Part of a small language model's weights.
Size: 14 layers, width 192, 6 heads of 64, MLP 768 tanh GELU, vocabulary 833, 8.57M parameters.
Architecture: LayerNorm before each block, tied embeddings.
Each number is 128 + 32 x the weight over its row's rms, rounded and kept within 0 to 255. Layers, rows and columns count from 0. Numbers have three digits each. The size before them is the row's rms in percent of the matrix's.

# layer 3 attention key, 384x192, rms 0.0791, rows 199-235, columns 0-191
110:077118182071170112139162139155104071184054140135140098158175173228190128123105128085159196154197110136135155134108116136182151127132140158145075120117101123153103062128095074081171101104135136099137115091126177058096113083165140130120114120113078184120137102145145106124104088117168110109121163108118049093174129164126135116141120115082165173106133134077147145100144099118150145151167118148101104168155112131181068072160135143131129131184173091144169149119102159103141122169087161116115135120120116146081080132076110104143082141117121082157114172146075096169154129092115167127
082:157169109143086120087023139084125132088206032139136131112089092045075122180143140160160091138143140117137127133140112124138112168120114117109119153113120097090126174139149161166109131075115061146080139123111143172143109182130132198112094109121149081066134168154084179141108111107081133111125092099149168151098150075151120153139138128177127133146076129125133158154153170169125146104074111115174116097130169168113140127160140088111079172164065170112120141158151102133142084053121120140126107165154120121117098090121119131141180134202145206149122093117159125094136084120108120183
105:171126162174120130105134105168151138088169153122114133116072122130058157075131113154113119105039086127110105159109169137065092157164134122084163181177146174090178166111173112117095177170107147156129153152075108121097115132116148166120087124148168111186134163108119102133154132144124118156145156160125139141151103139060120167122186154162144144175109113195127070125136150150106103172119154116099197120103185116064178164073098117126127101102132114114110104126085104126165162107224141115108123139138209096133182124147152076146112140097122117108126091155195121087064159163097153150
078:154133084150092116126057131070134156077122091124177191062143099092108152124156205142188101051157118144131111126165160122178100151149125112124149113126163131097134164114133153166162119121055088150134114136120139165082138162133137138171128108139135098085114150100093136137096122125052135107092129150120132139059157117202065114089146114173143147142137177154152102106182100171120188099157134114188156087149134079107155097135127105142157133207131151164114111105115118119153119097091138086128135069191149096132067100089116108119150136145135130091090067077153096143099140132116127225
088:164125104110091127122106097105131095096109091103206236091143039061063125120160130147131091067118107131088105123181128072157073147110096105141111140113165093096111141170138144146159085089102097128106147158132119145124157206118149109129126134165107081102120160098089131160109098132070119145104142168162161136050167156231076125117151154109109150149093157129137146120164120166141139133175111093203157123114162089112150132114140105137137167167162182136159110114149092119090105067131135111123139098134131110151110145097151137108134152139142161122114107133156099038108128145121099210
081:078135124152163094178172158150104152189104114146071044166121148126171118172058105100101194192152160126137145119077140185105123115157116145163182115109073158129135124117147069100112143157117172107097123105111110111156130081127115139105106116131116181141135118159171192161160163138176150137125117081138138145195105193052178156168124117108109122120181089128108116122096135112138119096104099118093092163136093135135133138142117129108112113051080096109106125101144127134141172211131139154117114151099113109100154156168119162108104089140105088143152171149065164141165095104109182030
097:088172116183161113151169183129093199159106169160066055149137162187161106117089103136105135185111201118160149095119103213116189122143152136118124111131066169137169151088110097101117176112157153104147132108163127100145065093124110113136115154138148149160163092149182139124176146124196131130174133070144129121208086108082189121172123129142094149102193139129123130140129112139129104105108103141086123112093092132144102133132117166087124112077086062090134117137115146146169158232117122139145143162109096122115134121154137144155109081145141109139151187132103159168129121147128162056
080:165092092147061140142118124125106095131121123088213159087107099063102146143153078185229093037153193144129163109155132109128116191136134085183127079155146091108123123176140102165188087119135096161169148093175157155119114136107166134152154113163149125052134166121095157141083144165089136130103087135143118126051121132178076133106113133159154097085131132105107134131140140131166154100140145119165126122114161161099143103152092156110141166199115102163152138144130115144126107077071135114120114107141152129141062124103192121155162119132136121100085092106142107092142116066106075194
081:160162111168113096134123117172094180130112187200060029109116179138108126160160092154176116193107145117145105099111103130075152118102180109121110158158107117139113122122207130124042155148158126122125124102133123128163116055140059141104098097150196134166112075163207138110171152103163181122185127118104108111107145087156150121153083115134133123140082106119103109115123127098091104086095124147079105136113179167112151117140084135104139174090122129117169094142174095151132141150147105111090136149148081109137141098192150158104094106128091127118128173123139198086151078173142195113
096:160151132121064127104106070113151129085177057100148171096121038072120131112150155172137064086147047115072119142112169118162108128119127139095151161132154143109146137144157171140130112173095124138136149152068101146065116154130151173139088136135160054128098159138049130109117103095092120136098157158126173142129157128150089149143156143164161133148096135148154168124150175157152114150158083160150180106115162137123175150107164082116121114144119159163077140147128095117147085036145112088115081100150193112114143105148140105154134160116142196099084104123199108098082181148134126197
081:198147117117087150121095101074113052089172088088172158101140086023089095177147114164154097076135157089129098183121131066133105161128126120124105116136140074120118087156110148143123128111105132172118140143105137120096144170109101156146139107129132094090099151168066126142068113158106119102120114171113132155065176174171119128094132134088166140132078105105119155094137162113148162155172130109154137122105159098107155136158129100120117196181149192144160145133144133137084069083145123075128068081190130145116074111083136152091106172140150190122120122087173111077097078159140108183
087:113141093125099130036096114153163143105126085091162183130129087181118165126089124090078141136138090115100137125129165097169103110137122186089123131125121143136124130139126197110140107130061119170117095145103132131081133165149143149081141136098074129171132171055087080140205119133096096145118163140105128113114121188136082161146179128157194134170093099135148116080155160172140162150150120125131172123110145129103087171113157100159140096192157145124056186111129120077156115110153157167102093092164194126143148109087115048148106191094164150139100068142157057169096152148118149141
087:153133152114118125087109110110124078088139098092204189083128041119100107181145148144127089073167083089065133153142126103153063097132142110133142128146155061145110116142115163106144099096067102181133091134076120132096175187118131140149126110110099087126109181129062095154106121142046154140097148151112143147080145143201068142097140100123161141159117152112149139086158153149171162154146133110175150137120140113110148101101133105139150164166179193178119201121162150102102098093134150130094108086177150145145120134084124066113127198160148168131108094124189111095126142148145099176
072:104108108150189137075191155160121136164103182167087069183135174186147128132042075070091194173115108123116152138116136168096137095133144125125156114126096147138138132119113087062081121148131154089111084129111097137080103112146101120136074137103094125147164099144129131114142144095159127102164179100156142150231109117035175168195154120087122136113154113141117081113123116132122097120117159131062135129128132156126128143126123108141115087105120104120104126087106116133145125193153148143167158119079086118144140164175147100129118132089137072124171145183060095179130124115137171031
100:047109101091133101134150162159100083150094120111178148129159131175195141161126134105165160101208165144117140136158109116179192083109086125166129100117114099164129064114107106137148080094131109123112105114162179115137139130137126092148166118121083191105144118125140073126125108128151141112143120122150075098109128109146119084170097110106135118094169171081128128077177063120143154116165151115124100185151093152169067058157147175136148170170175080139173129121149175106121130210075123145124147147140086131118069149058106159120122128175140084150134185087083107210171129101127125111
106:168134139138097120075080119157167173082164127142112116122100123144080146101177130159133091161070091093112127115107116135069079145133155161091167152148144120095140143114191140136054127146108145109121092169088103181164135160135118140128118108161139037188091162096152149123167115152118123133155171128111161137117117067134113136102119135159125116183112123166131125102159161105102106096093125132097197110075171086100158144106126031171120118125130183165031135132111056157135148104169099163115124125101135107174183112192123086145110147097124180141144123164156118093117123239136130136
102:107131094146127145157140170151118135162125175193069088130112216175138170115135095101124161183093193108170142102114125187099196163120126130105141119124077141142135163124127093113132172131185145127146140123137127150178082076097096137125143145126169190160174108145194148118161142151169127132147116081114114119197099083071176111167111129131099130064184128138092117162116097117089069106116115165092079113128110146134092113156109147117109137034102054096152097111111135139145168206090113109161141173104107111114158150137139122166127050126112090136143166112102180146156128126129161074
074:150117145106088107115066109112137081098140125093147167097146086124098112164177161157166103086149109160076116122160141069130083109119136115129115150144205059100135122176149160194151063106070111147110096167131119150117134132162163125151139077110159093099103143095108083144091138145102101151125096174152115136046151143242087088067086123125114118107096135113144161104171114110119165122137107101175123130086195057121115097107135121171144183192162169144130162129179129086096101099127154121138170066166139136148066108085118123129138196138132134146116147131140107098142163109117106182
098:078098117115146126099112139119175097109133105090133157127166108201128175114113172123146098071151086137100188142129182118132089087135110133113164099198142151122134133115140143115126095141096109148115140135091148126122121139122158143115166137097127135137136180048094084144145137121056122145102153140164130115120088121130082146145163137189171115139199133160165128107167125193146152130175163129084119161156162131135006124082145109129169118134120113161086153157093170099148141136122154164119179104111138118134140125097142000181152202102168078159143065142128062177113158156118106142
089:101163163126153093201175158175081164172078155149115106137130177148159094120137131133161184168148182125161129080121082147118173091131124116150106148065105150126101125130144113136129163108168130122152113105167091105178105093129110085144125111147172182121141066125204146112135132118174156100156123082095117074119142091107174089140074101108094092121100138085087137118109093103157103102119074122118094136112115107167137049141113156127120133109128112130181131101165167136138133188103131148158169165127049152105086127160120189048086066116136078162144182109069161123177115117150177073
087:102126108160139096162165115158098155162149178176045078147137209152128150129100136138123167172083170126153149138102145199096197177142120122116141100132105170132161131083155067118101168165172153169139181088131132106131082068124132108084124156147150186150129118120162149126134105122184154112132142107154108105214082124057166096146109134118112145103164114169107124132109113129116089119122128170100106120116126150135110113118106144089133103057087055086119110123078131149167174221107142176122143179103124095111165139151126107167142078100103064124151210124123163157135125124137154082
081:148145136106109119139110111110137052117132082126173173095147110126128120116162174163181086089129118152050121145158147096179125181146100136123091125168135096132141128110158122128159098143128115167163140108122175169057121158142185125203109114164104088093137147111094097088094120141095093130075166191096088131118111142182058110112121157191164137150115159133147162118118124136128160147158153160165121146152115076136155135139118120164131132207120139157194128153100129121129115039121151085155120079132133088151069101072104116121141183122086127115101059160165072081116168145098092224
089:132126088172170146152176146140145160159129163162052080168099187156177149132088101099111153160106184154132144124075117232087191131107125113139140134108079190145134163105132085093127168116181125113137156108138153141146059082128099096138131142118143190142170122127153152116115144115182138100144126070126124090205090117035198139150115104120136115080167122164121141149110101132103103117097138159090135123088112156165127112172124174137086102050077065121130104114118155124161156212134121137139159151108089088112142163161154105151129097135130087090140147134116175171131140107139152090
114:197143149099087169073127098092166167061161091070072135137109049114111126135115160124079108156098080125118081141099129107120080131143176172093142185129148115096115140128091204099132136169107143133099116147075078134084159144156146165092100186125136074175103159141069116110131154129093100141124124147146161147145170145091163187119186142123123131131059078163131131151111201108132106143115144105146180079108157159111168187095127074126124111104111163121097108129127099116154076060196132133115080117126173138141161138159140093139115142160142172117124107142185097136078132203136143116
112:039175120091221128103117152131145115138087109115120135115146139208167167149136199124154141147146049129118184105132153163184107112088112148100182149121087130110149102058158117104100139128108168085135127120099132105134121124135143168155101180118099177140159159059131103056173131153133118143149146085130131127145093166143134123122153155111176143132136156136171190082110101144108163160106145143083156146123155118179002038106072113126119131150130076122136094145092143135121151121140151141142144106091110123121097098070130063125081159094129096151151108134159092160173161126122130149
075:103097146097168132113161169144146085166075107087105107149163154197220136095070150069091097142149076136117175162108125182168106117149142172128124137161115149153109103146100119077133109131119145122123159124149118081080157090140131130070113188094080160156135099101111087168127136096143107126122202120146129162194111178066159139166162156128148145142162086150117088112104206132149119157115134170085146169169099149176066137120123136140155081144154112110090145119042116110137154142140138136143135133076130111134157135110113034190129154075149113110146103161102060162113151075153151131
090:177114112110066152087090101113134244075182102130097105102093104056080129156171120148094137129118139125105047117167124146082117126125153135096164167128119089108109139143156145149120122148135102129081120175117117135142130177113100139137150109154184077139101133128106160106157120132097123144141094125131137136099180102171147141153122082131089135180071119123140136105136177079105075123127116113149151114095168172082204152137098053154109137130136153139093108119169098152134098083178106137099120120169145095154149116190173145125135119206128186126126140107193222094100105211148095140
107:108129118139153093210150160132097140182128168158118076165117207133153090159128121105099156131128177148187148147114103136110117118134116074155078095117117153142136145120150112124119147117176094110132079102132166072179137081105063066152106119130082205133165082146179161166114157094160177103159119090132116096153086137104140127150125094144130121063189148109076099140074132110093132108116137121119073132119090140126118113120113220082145176081093148124190098113149180139089125207128151148160139137151085152095119197142137184076124084152131115133169162117083143113151090084122132093
103:183145140117069153075075078113158108085167081108123200117132061087062153088102127146108095095093085127093112139130139090135081159150137152092155187139147107110162157143131147141141130140064137148125136145085122161093146162125161164127107130105178054143097167119054132135112111133075097134079124194124167171105124148134109173098151150162125138180088088153163163135126163117140149133128141106174189120118168126093169155080136088158100111158136147126079130138124082144114096052171123124136086111137187125115156090120137108153116171112104166095110075148202121089095164174122095200
083:096150147093105109154117122097130130108119109069130155145212070103184117158129207131107102111205108162121150144143105094201100080115140130161103105092141093130082062169094167159165071099124111106119084116168130116143141169132171133118169133127056120075084141116087077162103122157108150128116117129148101107059145147200104085091072106091133130136102114113167147120163128110160150109144156080183093148116133088150068070133181138165168154194193119162137172110150155094137108167083141143144153108131121153162095141087102132139134151189146129083137107077132105170135110113116119177
081:103115090155183106150157137150108160199098152116082102157127143177174132091081138153105198150098133127158157114110116212092163116101139116119101131089094177164125105132111079112122157106191135097105165112203106097134096079098136088132148148084131161125117106159137114113138148106192129113136124058133106104194087134024188097144170120142135118100167103142113148164096106091102119122084112130134099088125073143154116172168151153100116097101098078105130099118096162123138151177108129160127150170054119094138153166143121138136092086152103066137116165176058164173133155116144160069
102:190155152129102114098144088148119147133156137148080123127090092123062122097150129140142111118064113131116071122133123131095105142120130139093123197150161178084139162118168092124073160147134121116113113162131081145145109141145133174161093089141205077135092137157106156070151125165141112154121129147126108134131141097106165153108139122116117108199070106137135187113089113101093116118107115157173165119103125072097210174136146097126090137131135130096150084162140081182165160074214073094127149139118103085104124059168099201073115114104127146154083167173187189102111145187128106190
101:163121121187126132152111129096137098124085149122095145122083133089093123100140134150210076102077098154087141159123116096112088174119135122121179138145099169106161131109161134130093141136095129130146177123109122149121115128113178169176049147175142096134147136144100115097112143124104115157116137175114121164130109102090093192081141189135204137133121141163106140113089105121077159149128149158142163124133098087116181130171146135122108113146072155137179073113088081154140132062162125098153133106155147114136109120130175105101153121072113130174077103154204120000149149122128093245
085:186116131074093151137144107075097115092127094110214150107148062086137096146160141129094084091199122110106119124151100060181086086108111127154107103147149084123131071158112163151150066069099086133094085117119115139122168135124147127129162116099114112121103149134115121168080151126079147131106129144163120138069170168203072126118135108087136140135100167098156151113130139121182143139177117093173141114181134132080104100125177164143102170192139207161143156099164107097078061096105149150150083099167138171150094141051115152133132145130146182139090126093137083114130103104162076148
101:205119132163083119114101143124162175096162163144091089138122137132070129162127126165134094169057120151144123183067159130067106151156153140143127168153130120114130162116173183087062116151138135129085106124046073145129170072129090140123084142117127089166090145123166119142184153137131116125124149099131137169129108113115136183109131138174157138148110079145128113144123185105117135146078146101072175114112153143074141172095137101124142105099093153155027162129134089100132135132218118150087081092164153145147202151166164080181085149081135149124115074145191127097141136158126165125
122:097107137089148149158174141099118120108091094081150116139158077117210101138123134075075158145205118144143167112103139133195168086153110116150081151108103129180091079168040161106207074081130092104112102095148149085125150115136118081118157201124060167113143102128098127153116106111118109140117079095113104094143162183131162137164168140086157135074155080109123110151127177160136125128109131130133113136131107195183074072124146171090108108114155131165120114112113168085101112144094142156095100132121135164092097158059121095118135117182139131117140174100081129189159121098135136064
093:088094068126167067178121164122108191175111126184093100159144201156167113102143140131117141147144098146157121110157093179123171119094091120122122125114106158117102103080157061108102136096175150113130106137172152129185123120124132077125129150159136159157159087081180109143110155117155160125176131137118114055134134063160163078155098079141089134097165163109060073126137084133113111091108087131097129154128116102173101117086126176146177125094102106106110092125113154154158179180065109153127186153092075100116140155191111120135142080117125056122173168079055173095144119138127108112
# layer 3 attention query, 384x192, rms 0.0816, rows 200-235, columns 0-191
078:149189135109065153081140169145059198139114161130121178122152064171133137155097143116095176136128111127117124095155093157116157106136131139135182119151141121077172099134063093083095168114107102127112148170081079102122182119141136130080153147111115126103126148106139174116165123103160109150174122125184136130170140158090115172119133167129150140137095124191105122090178079096127080028124178143131125149184154092166136090120127119174159148075161115136145127194072174146140168121102137102107139144135083084105075143138150169135111131128119087131200120107108221208141095131107140151
101:149119120121138138078069103156137114151123129081130122109141112162142120065105113136105080121141137111119111148152100050079101144119093058178105146119131097130088137182132171111193115056117063157104125094103123135153111178134163140110114142098128134114094145102135073172115139119116099151096095079178159158157157151192122137165121088114078147126160087126077141173154168151073221152098145086201163127145151163097135130127128092161058141116118173178079126140123123094142098106167144111134155082083091165181123085094107116113178116123179178135074108199067118132118123153114141089
072:181107135100017175146181100140069167135151129093131172109105076171095120160136127098127102117199117135058133127131143154133133134144121129154115103143188112159138094140111096051113178059094124158099104109099058144069132141185133164091096148126143112123104152176112121125123153053153123134115117140173127145102083148106134177138120165091135130175141144162119114111066147091093090125100137135106164123163084113140121083070185111170089118140120153156162139138128173178121156067122081128124101158158071104109099086091161135155100157094153106151162153100136193203151124130160104148
067:151146175079105152106161089113062130153135090177151159093152096177071079130140186166117079111162106126090144119180087155137142133146150153186152085131112104067190138123146104148096184102127161132143117115086102142171111133089093158107141121091176119108105178133151140113103161129116097110077103122122118121091102223082110140107122103102154141176119144083177128060137107148131144106132077133136111175117169132109201094081171114133165171131138128159162157173135182186082177086092104102135120157189139097080067102138156101138112192104166121138121141105164145187145157124144098165
066:096115111165195105137093103172116126111135142113078126167137202081189154094135055118164127168120124129169117162060123150099141104143124102118144142089087089141086148080108138165132091187186118141145122220137192138107122118078143119158169061136083109171138108111100124156116081142117098097141166133146111124158127077154134090146109164161150129024124084149132151143160119077101129169156132148142119149098136149125142154137077144123145130160126100085132131132128106063179070186128200167128157130135141136204158160172110125126106108126091135112120153097066095067134180159114103140
075:181141139183165135154111154155162075079111160104103114163098138122178197096104094090158162172054122139185125145068142174124105150098163113090117185116097096129132153134110125093145110161103142045100139136127185092097142158146146114147123164191102146175160125099152122158157089134146100112170192093120112089164143109159191127138172171102137134098157098171116098164127146085110152130106188145141157098151095170166116158133070205147057109155134089182132125112121123112195088118110177174130095080087144146135197090148144139151113096132117135132168174104102136129109136151149181121
083:126148102110093131117129142160112167124093118131154178043076064127080123159138171122159148100123132110029170120138162119091123130164126155129160113181149130109137080090148068084085202092049128129131143091044125143097120101140123162108093159090144155096146124122154117117144120092155104128116141162159103105117064161068099161117165157151175121156134142157126122121142085170172051168091169153111114099132151137152109130088141140159140173133145096100171102191138181131122203129107114091121095124167153088104100114124172136120128160147136057101153145110186162193134158135120109189
077:119135136154140111164152186096155103099178096153123098136144060128088110185077157135090114105084119114120101110072116144112094114144163189164101103163102087146109142163135087116121116091047168127143115082179181132182116076144130170138104175128130123141126113104167182114120097111122100116159124114131122121214108123029156173160173131068105145107124094098099107182107140119094142150130149125107106109160135119117081163115163121165103112152181155224135125143092171169110144088167124139153100125101133157112142061091139167140150170068079137112206126071094105127121098078138142146
090:163153057073110132088179166102095166159118147118138159146120064181152142089112093144071133142166097159087123118219101125049112113148128076097108128105119126121169113158078154124148125047129128163102143124161071101106166189155136159136109140080154146126068120092135062141124152165142111147081072107167117166138161161152123143126133138139080116133179105160126143132156112108123216060093175084167183146125113096158143142110153106129115153133119107105120115153113130137133109146124119132116219133106040160143136117099115152165129088137158087135117123168059192151161123145137102106
066:084137116123091084109150155086088088158114138154191178079138117141100121152129162173125105111159136104097076108218163132090132114144109177129103102170163110127199151087143063127074170143139145193170097127158092177175130083102119172151103123127170133128116126143140137068062127138152145098146080105172110152155058130063095126104106125145117124132112176107119102090106136119183064117100119163123110130086163067146145148115129088136194093131144113077121122169119112118134175168095089073134174164092141089132122122139061135120106161136090052137131122111188126127098149118155083177
091:150139108096107119117156053090171112164138125137132126112095173129179129070135103121095080091178133167163095138173111095126077163126060074130104180064108110185094095085150149115141095103170078146158188175110105174120153154131139099106140124121109098145117127161110110118087160167134071165052087135171144169095149102205096125159070105134106137134181089091102122151070198113107169125101152111166138145150123099100140125092138144093096091105083137083134123094153101110097055159184126168111161149144124174150115144146103119115109068160102158146091104141089132089147128195137093115
073:079122135078082130142156110091136200154144150119151142079099151123123105131171127153089085122220119150133091135196148118158112097137102140136154093115150179131125127109142093143087133171165131165166151087119062154164112122087094126114117102103088085078101122114134151104052182107109106116115062140201131146120126140110065116077106093130115115152128140088144092080081083135122114180135084080151107150133170094113149133148190103073184113092103143084152114115155140105077139161155083077127150175120155089139082162111045159077109149175091121138099148119115169095142128129083078180
071:118068130129138133134080138157149105135138119129088085133134175068203135092110081100170107132136144175197148125127106088122123134111098091174158147085115158110052135125141156164162051151189078126146132148133156109120096154144143051124160130166089121158142131115140106180144095129085160205069124174150159133100147081199120111158098168140148134104188070106115130165132130094143159174116074101153102134144114174107153115170109131108079118097088139134100125090113050086168076166147162124164128100105106162200168145157130107094155083150103130124156121094079098080119146153121133086
094:148108157183121113189168098111110118076124133147126124115118182119127146185158166118171158097141160126140135129101175165172116107123146182109128124128155151137132121059175110110090137201150139079160097112128133127121119075159099111163158113150135109132182145194128179078108141115145107092150157118047101127075092086113147089126127113131196114130074138118174112096088140124174054196159073165051095122130111108128108149092104159081175126154139134107143174081173122113084134145130114184118096144204172101073135144131149087149118136116115093137160147061193100111157161108144103186
100:145199109108147141107103146112140124156144094121127119111137083151113087117078108114105101138141090153121121148122062095067102131104119098136131120145070104123083100158114095107171151095053113150118129130131124137125120135138136172068118139086102150137109139098175130184172168122153132148121081095159170122195175159165130188202148129100068119156149073113057081203132149119089200091079193093190141125172146165155110126108148119156081141109127140174111125165096188165119056105144141117135138157096044182155138142102139158146154105147154189146132096126105147173122083136134130078
081:172106123151182118162104137216163092122132164100107103166099100132121204099084126120152181147081104117114127149030156172102162181131146137119093178146123125123116116154095149095145144095096102072127126126135184089098122122154170142128127169194100143147163096105122109171175075124154106123172202123108134094128140106143183158158199166128107127108105053166087124159140131134098099119085185132110180078131133206135106144135080169154079109119171118145098166151113159132207100102146160127122096104104132114115151069131188142141140139106107118126155145121134140128103151125148213101
066:148155096160075090141167105074093138079155104164166122066144138177082090162152174128151149071200111085108127143146131155178107113144158161141134090129133136176118159108199112096089158140089103149138116073133118158151115104111115132117079090124155079134118146167122170098114148047099072108112097150157108158122079155051109146136090134097159129189131182070154080127096172167180089122136113115117128154143165092112160105097175113110161080119134195125118164097134151132084157093117064096141103173172141137151102126120130113138151219108104137109136094100188118174148117127161106172
098:190130102104136136135171066176129157134114142078137122094109158061132114077133121098113086068211163137131119166157106124159119104103093066124102164102109121167057090148158198125170145131147069179129150108068085135100098152157151090098084141096086082124160130124107160164146170105132116131074117136181128156091159120201101147158087132116156115158111088107078112146043140110139167122087143072228162100176136150126160128112150098157115130106076159142081131098124118113108099120133152170109135096182126172178111162118127117098151108136146175157095145133114162161150157164134116112
097:148124136182147131130121161117123105122138125130108094167126120122123154189132138140140166185076138116126144114049169175172111134146186160107147144148115155153167160058116107111083128173106170071165115126163196126148161088127101148205129135190121117147140123152146175071111108131103138078175211158026134102149105080081182082117149127131155139127079182135177126119131121134109137169186112131038113138110113121120106124155083151097140125171174123162117146105147139154098167114105128133129052134138180104092144134099150109150106187066112138115137114069157109139147079091125177139
076:163144105156175097123120168170155079095093133102103104160123100146143155136079087098157152112049129132168160153074166110084163097151108118114073165123134094128127092152111169116169142100089100061111188153152133121094126163170166124125120148177121140156171080097152090156170057109187125141126166100114138137142154115174130164135200156123119148065142100197108145217119159103107153142076177092098140105166083148133132161124063150172085126138146089186111111097151159109182108115135149135152125111078106167125188070106173173110138133123123137120159161109098130135103137116142175054
081:122121064090067123125207158090099131113127162136221189101106048152137101115142137148111149104151125120108141130193195099097170130148142135090092134113138123169134102155149103101080147084159076115148130098112080173105098136146153146156096089127135122115111162133106124090088134112134132142097147130125133171086078165138093140109112118163127133198183182108154100086057151119119196145141145123105152149087104076099134147147194123102159112180106139116092111068167113152128216130133082167116153162123173152133094113131060126107153179106187133158121155145110136188160150107154117179
075:163139134164179124112065155209148065135104149092095116165129113168136193109083099127109176155078130139150163182049142127123138108125131106058071167110111116138144125150107145140160126076115117078131167170150184094100103134140151163138112137175090119138171084100141103205185100123130120159129184124141136064125142075198179090120143168161117124077125082168103126160128138114131122116116167163152184101142077160161128154140085172154042115147119080156120124127114136105229126132085131135125149088112130137117201113140152152144118105110129121127162136125109119115105172125134189108
118:116160115082136137080108124130105100163120127149079110145146159202178100073114080131078129146166115142178105122215069126127105143101068109139122121093102123129120100155097162161178131088174099150114141162148106098127130171089114138085147115079118103114100127112111072155122136158133150161125047112211163146129175149147095135125105139100085132102178097125104166121188130089130156076110168113198123137118135134136165126141116148119127133088106146065105100164107090100180068171142114111109207133086067154161124150121105156128121068156152107136083124206060143098131116149124125049
107:135116109090080164123168078132139136157157138083167141107087134107166156130119103102092120139141092109117055113104117186142105190152128089123133175076076186152066130151097197144084119130159129124130166121158078160109149135181129103149091116157108092140109123130146194065123133133156148137126169102157125154118153089165131130129106139115122182218147181099143117153075175123150229117098137136118104090099106132111089146104128113127134084209067126118101124074156093149092141140127111178135133122131152198101107108144114121162122155116130144135084103089073176207187127107141093066
080:122130081088166113096146159144126151100156103126133069141153170094196160101165138123105131129135147137188115153180115153156112138127085110110089112112077147103132057145076224188126103100235140128151173137118105096091157154097109087145150147121101104130130095168118138134133117152138122145135138167111152128096137069209115136114076159134094122116188142146165161142143097110200096050110105123182106126107101154152123131093137128126166101087084105065093116106148080109148133170147124136089164133116154185094110171142084128085112063193150135073092160144097135106140150142148118061
096:163188187116106125105069098170136151146146133120097140142150087150116075147106122140102105132104107139101170115120083119108127123143134148166169115149145142102134146131134086105136167099087118155118100113118126087149173144141138196089162143088111161106116138117183092183120155100148124163134067114175143096186160192087115162119178118128111166034080050151105155133164178105068151120104195099145100122162175172132147152162128137175087155094116147152119143187078184148111114091166173081123144124087027094158146114123169154165087132083127128100179110167133165158110088131139150086
102:099080175166141152185162133142159125071130139143107131117140178088095108156107139131172145079096155122117162132093181165162183118125112153142143135184153157137131162098135073151126152207124167090157104165123194133160107087121128112162152110151126124092150123125079189115101101133085113128153134105070122127104112051085144105117152125106186111114073087106159117095169127189146000172195118193102098151094118152171106137142137108152163122113193129142140123135106105090108149108097100125142100153153214073104127134123116124128141155143113120136162132053148098096125137104150143168
094:128144067070118140088109138147091127178087114142136142105132090180153122077111117137115089098170098110096128130220077085091125180121118076163114120105129135131113107167087160154169136067140084161100144141138076138131125182126151122084159103076133121118091137100148056151139162134155124159064074121239134144139115195176080161131082122131101106135165120119095143107143135111086203105100189127188153165137175096117183108096174125153112143125081136089136122147140119137131108133136151118103173159073051145170125152137085143133116101115189118149094114166107136117105143155105085087
080:097120114136084104151199093085083153088129125148136148134127223131143089146179147116112164121201120120153129109129088188175140092124118196113143119132129155144131106075179096131090166206171144113151144120163090095102114081115050087143122176140117122110178114197113143090083149103131078144150138128105104136096113072081105102109124119109134113154111133073179133108080118134152067142136105145083118124130161099167152130090152138093201128135125144048152106124156153136105149128137054147111101151188144054063112189145112099113079147113117100131166154102182118098155110115127102135
072:159085117150198108134071158173147065122121114142093092171108154124179199134125115068154176159057120117128155161081140130146111165127139078091158169106106125121138118145102188166130144089138085071116137175195176058087095194137136118159187129134123143191194092125148119178193096110162147136125174147086129094116130076186145095107149127144135143094133105166152166185129151111128125130136140158121153132127121138176091132119057200145093094156144094152105123148122112122213119110128134100145151093124154110099168104165172116111086111126145102109122135159135088097106136153120187089
093:161161097143146115075064188127117078170149120133160109129124071158152128118079159132127125146100078098121125145129103095080140124128188095154112116120148088122148163165121114089159112082107129133080079117126165129172143166160139157143156130111123132143058129099172092151174109119106173098125107119147158119178125236135160141089152082153101113097167125127151097144166155099075255122126166103100178149142118115093148129171112098128052085166129143162113088150082130160140140132125150125126122139057058150153134088081104138147157129061117134135139100172093100151140092125100137095
095:142128074108114112121101157146128114163139109101161139105104088155167165090122107159077099109087117114068096134162158085047130182167151111136129118153142124105138083197122125125148112000129135116132107118084145201134116133144166172143093108116160130105106130077130101158108125109163170149068139094148166141155096134170132165095090134192110131199159153138088141144169134170117229094088153115140188116068114131139119139158141107133080120166103089132119123123145128148137161100109115122124132156061168178170149076096104173108182137063139135128077112168059157147116108124152114118
070:089139119155086111200190144112130165115121109161140149104100153160115094116179122132147084094157139140152123081155177166137121111123113155137178087101164176136167140076169106140066131195163188187146150123152127148134117114082077134119100134139175092096077140164111154060121117135113115134151120117140084128118173125080105085103123093123127095142107161080178150052122076159142034131102080179128139145060151097141149135084141109122202130093125157071146118133183121134097154178101110101142135154139152070113078178159101123109133099183139091159126158129152107100121132167103102202
097:141136079128175102140123146138155099109152080147136130140112131155121095107105062140107074126142115148148059124146098092114104132118076086122067128128109082163079120163101145146201080076141111183143147099158151150161087108125129134125071104111119066146156105090117134151130134142135117111125080110209152143182182110123104145174130111111073095146171094115063138168102111140135158091102180107228127129156156165112170145072148087127089118054132177178117118138124144147127041127153115148152206156119100172172158110089089162079190087139129150150105146108079103095124125117140112125
105:098109168155122140136159118113075175128124119193090128159166196130157138162188139119124148183132144128159118118171141175148128123113130149077168098109127144090139116040140141133098116174181168128122193169158114082121129097093080120162148131112110103104124150155092173081098124133152120119188110155145108131073127058110124106095151161122132126097103165172183172067142108132171054105146123145084103112081172134179132118152123158109209116135159067052164104143152096083133184196122118157120173115146163088066103170157144095146080109162097090118153141127094129142150159099096118125
092:129151186139144154136149147159144120061134111100106092157116080094112131170116126102139155111085150118118164106027145180131127127120152176100121155154131139119096148169139122095130174142041159119114100122101167077118158125148149108117132183126101162106176131154180161114165102088124114103155187112041095112103139101098183168135187121106154118126100118114128105141112142101101090093138167113103143116151076152141070137120142154163088175135170126181144179123109200156122096043130115125119018139162093139103158129129190117184113166139149165115190111116147130168166140095183153097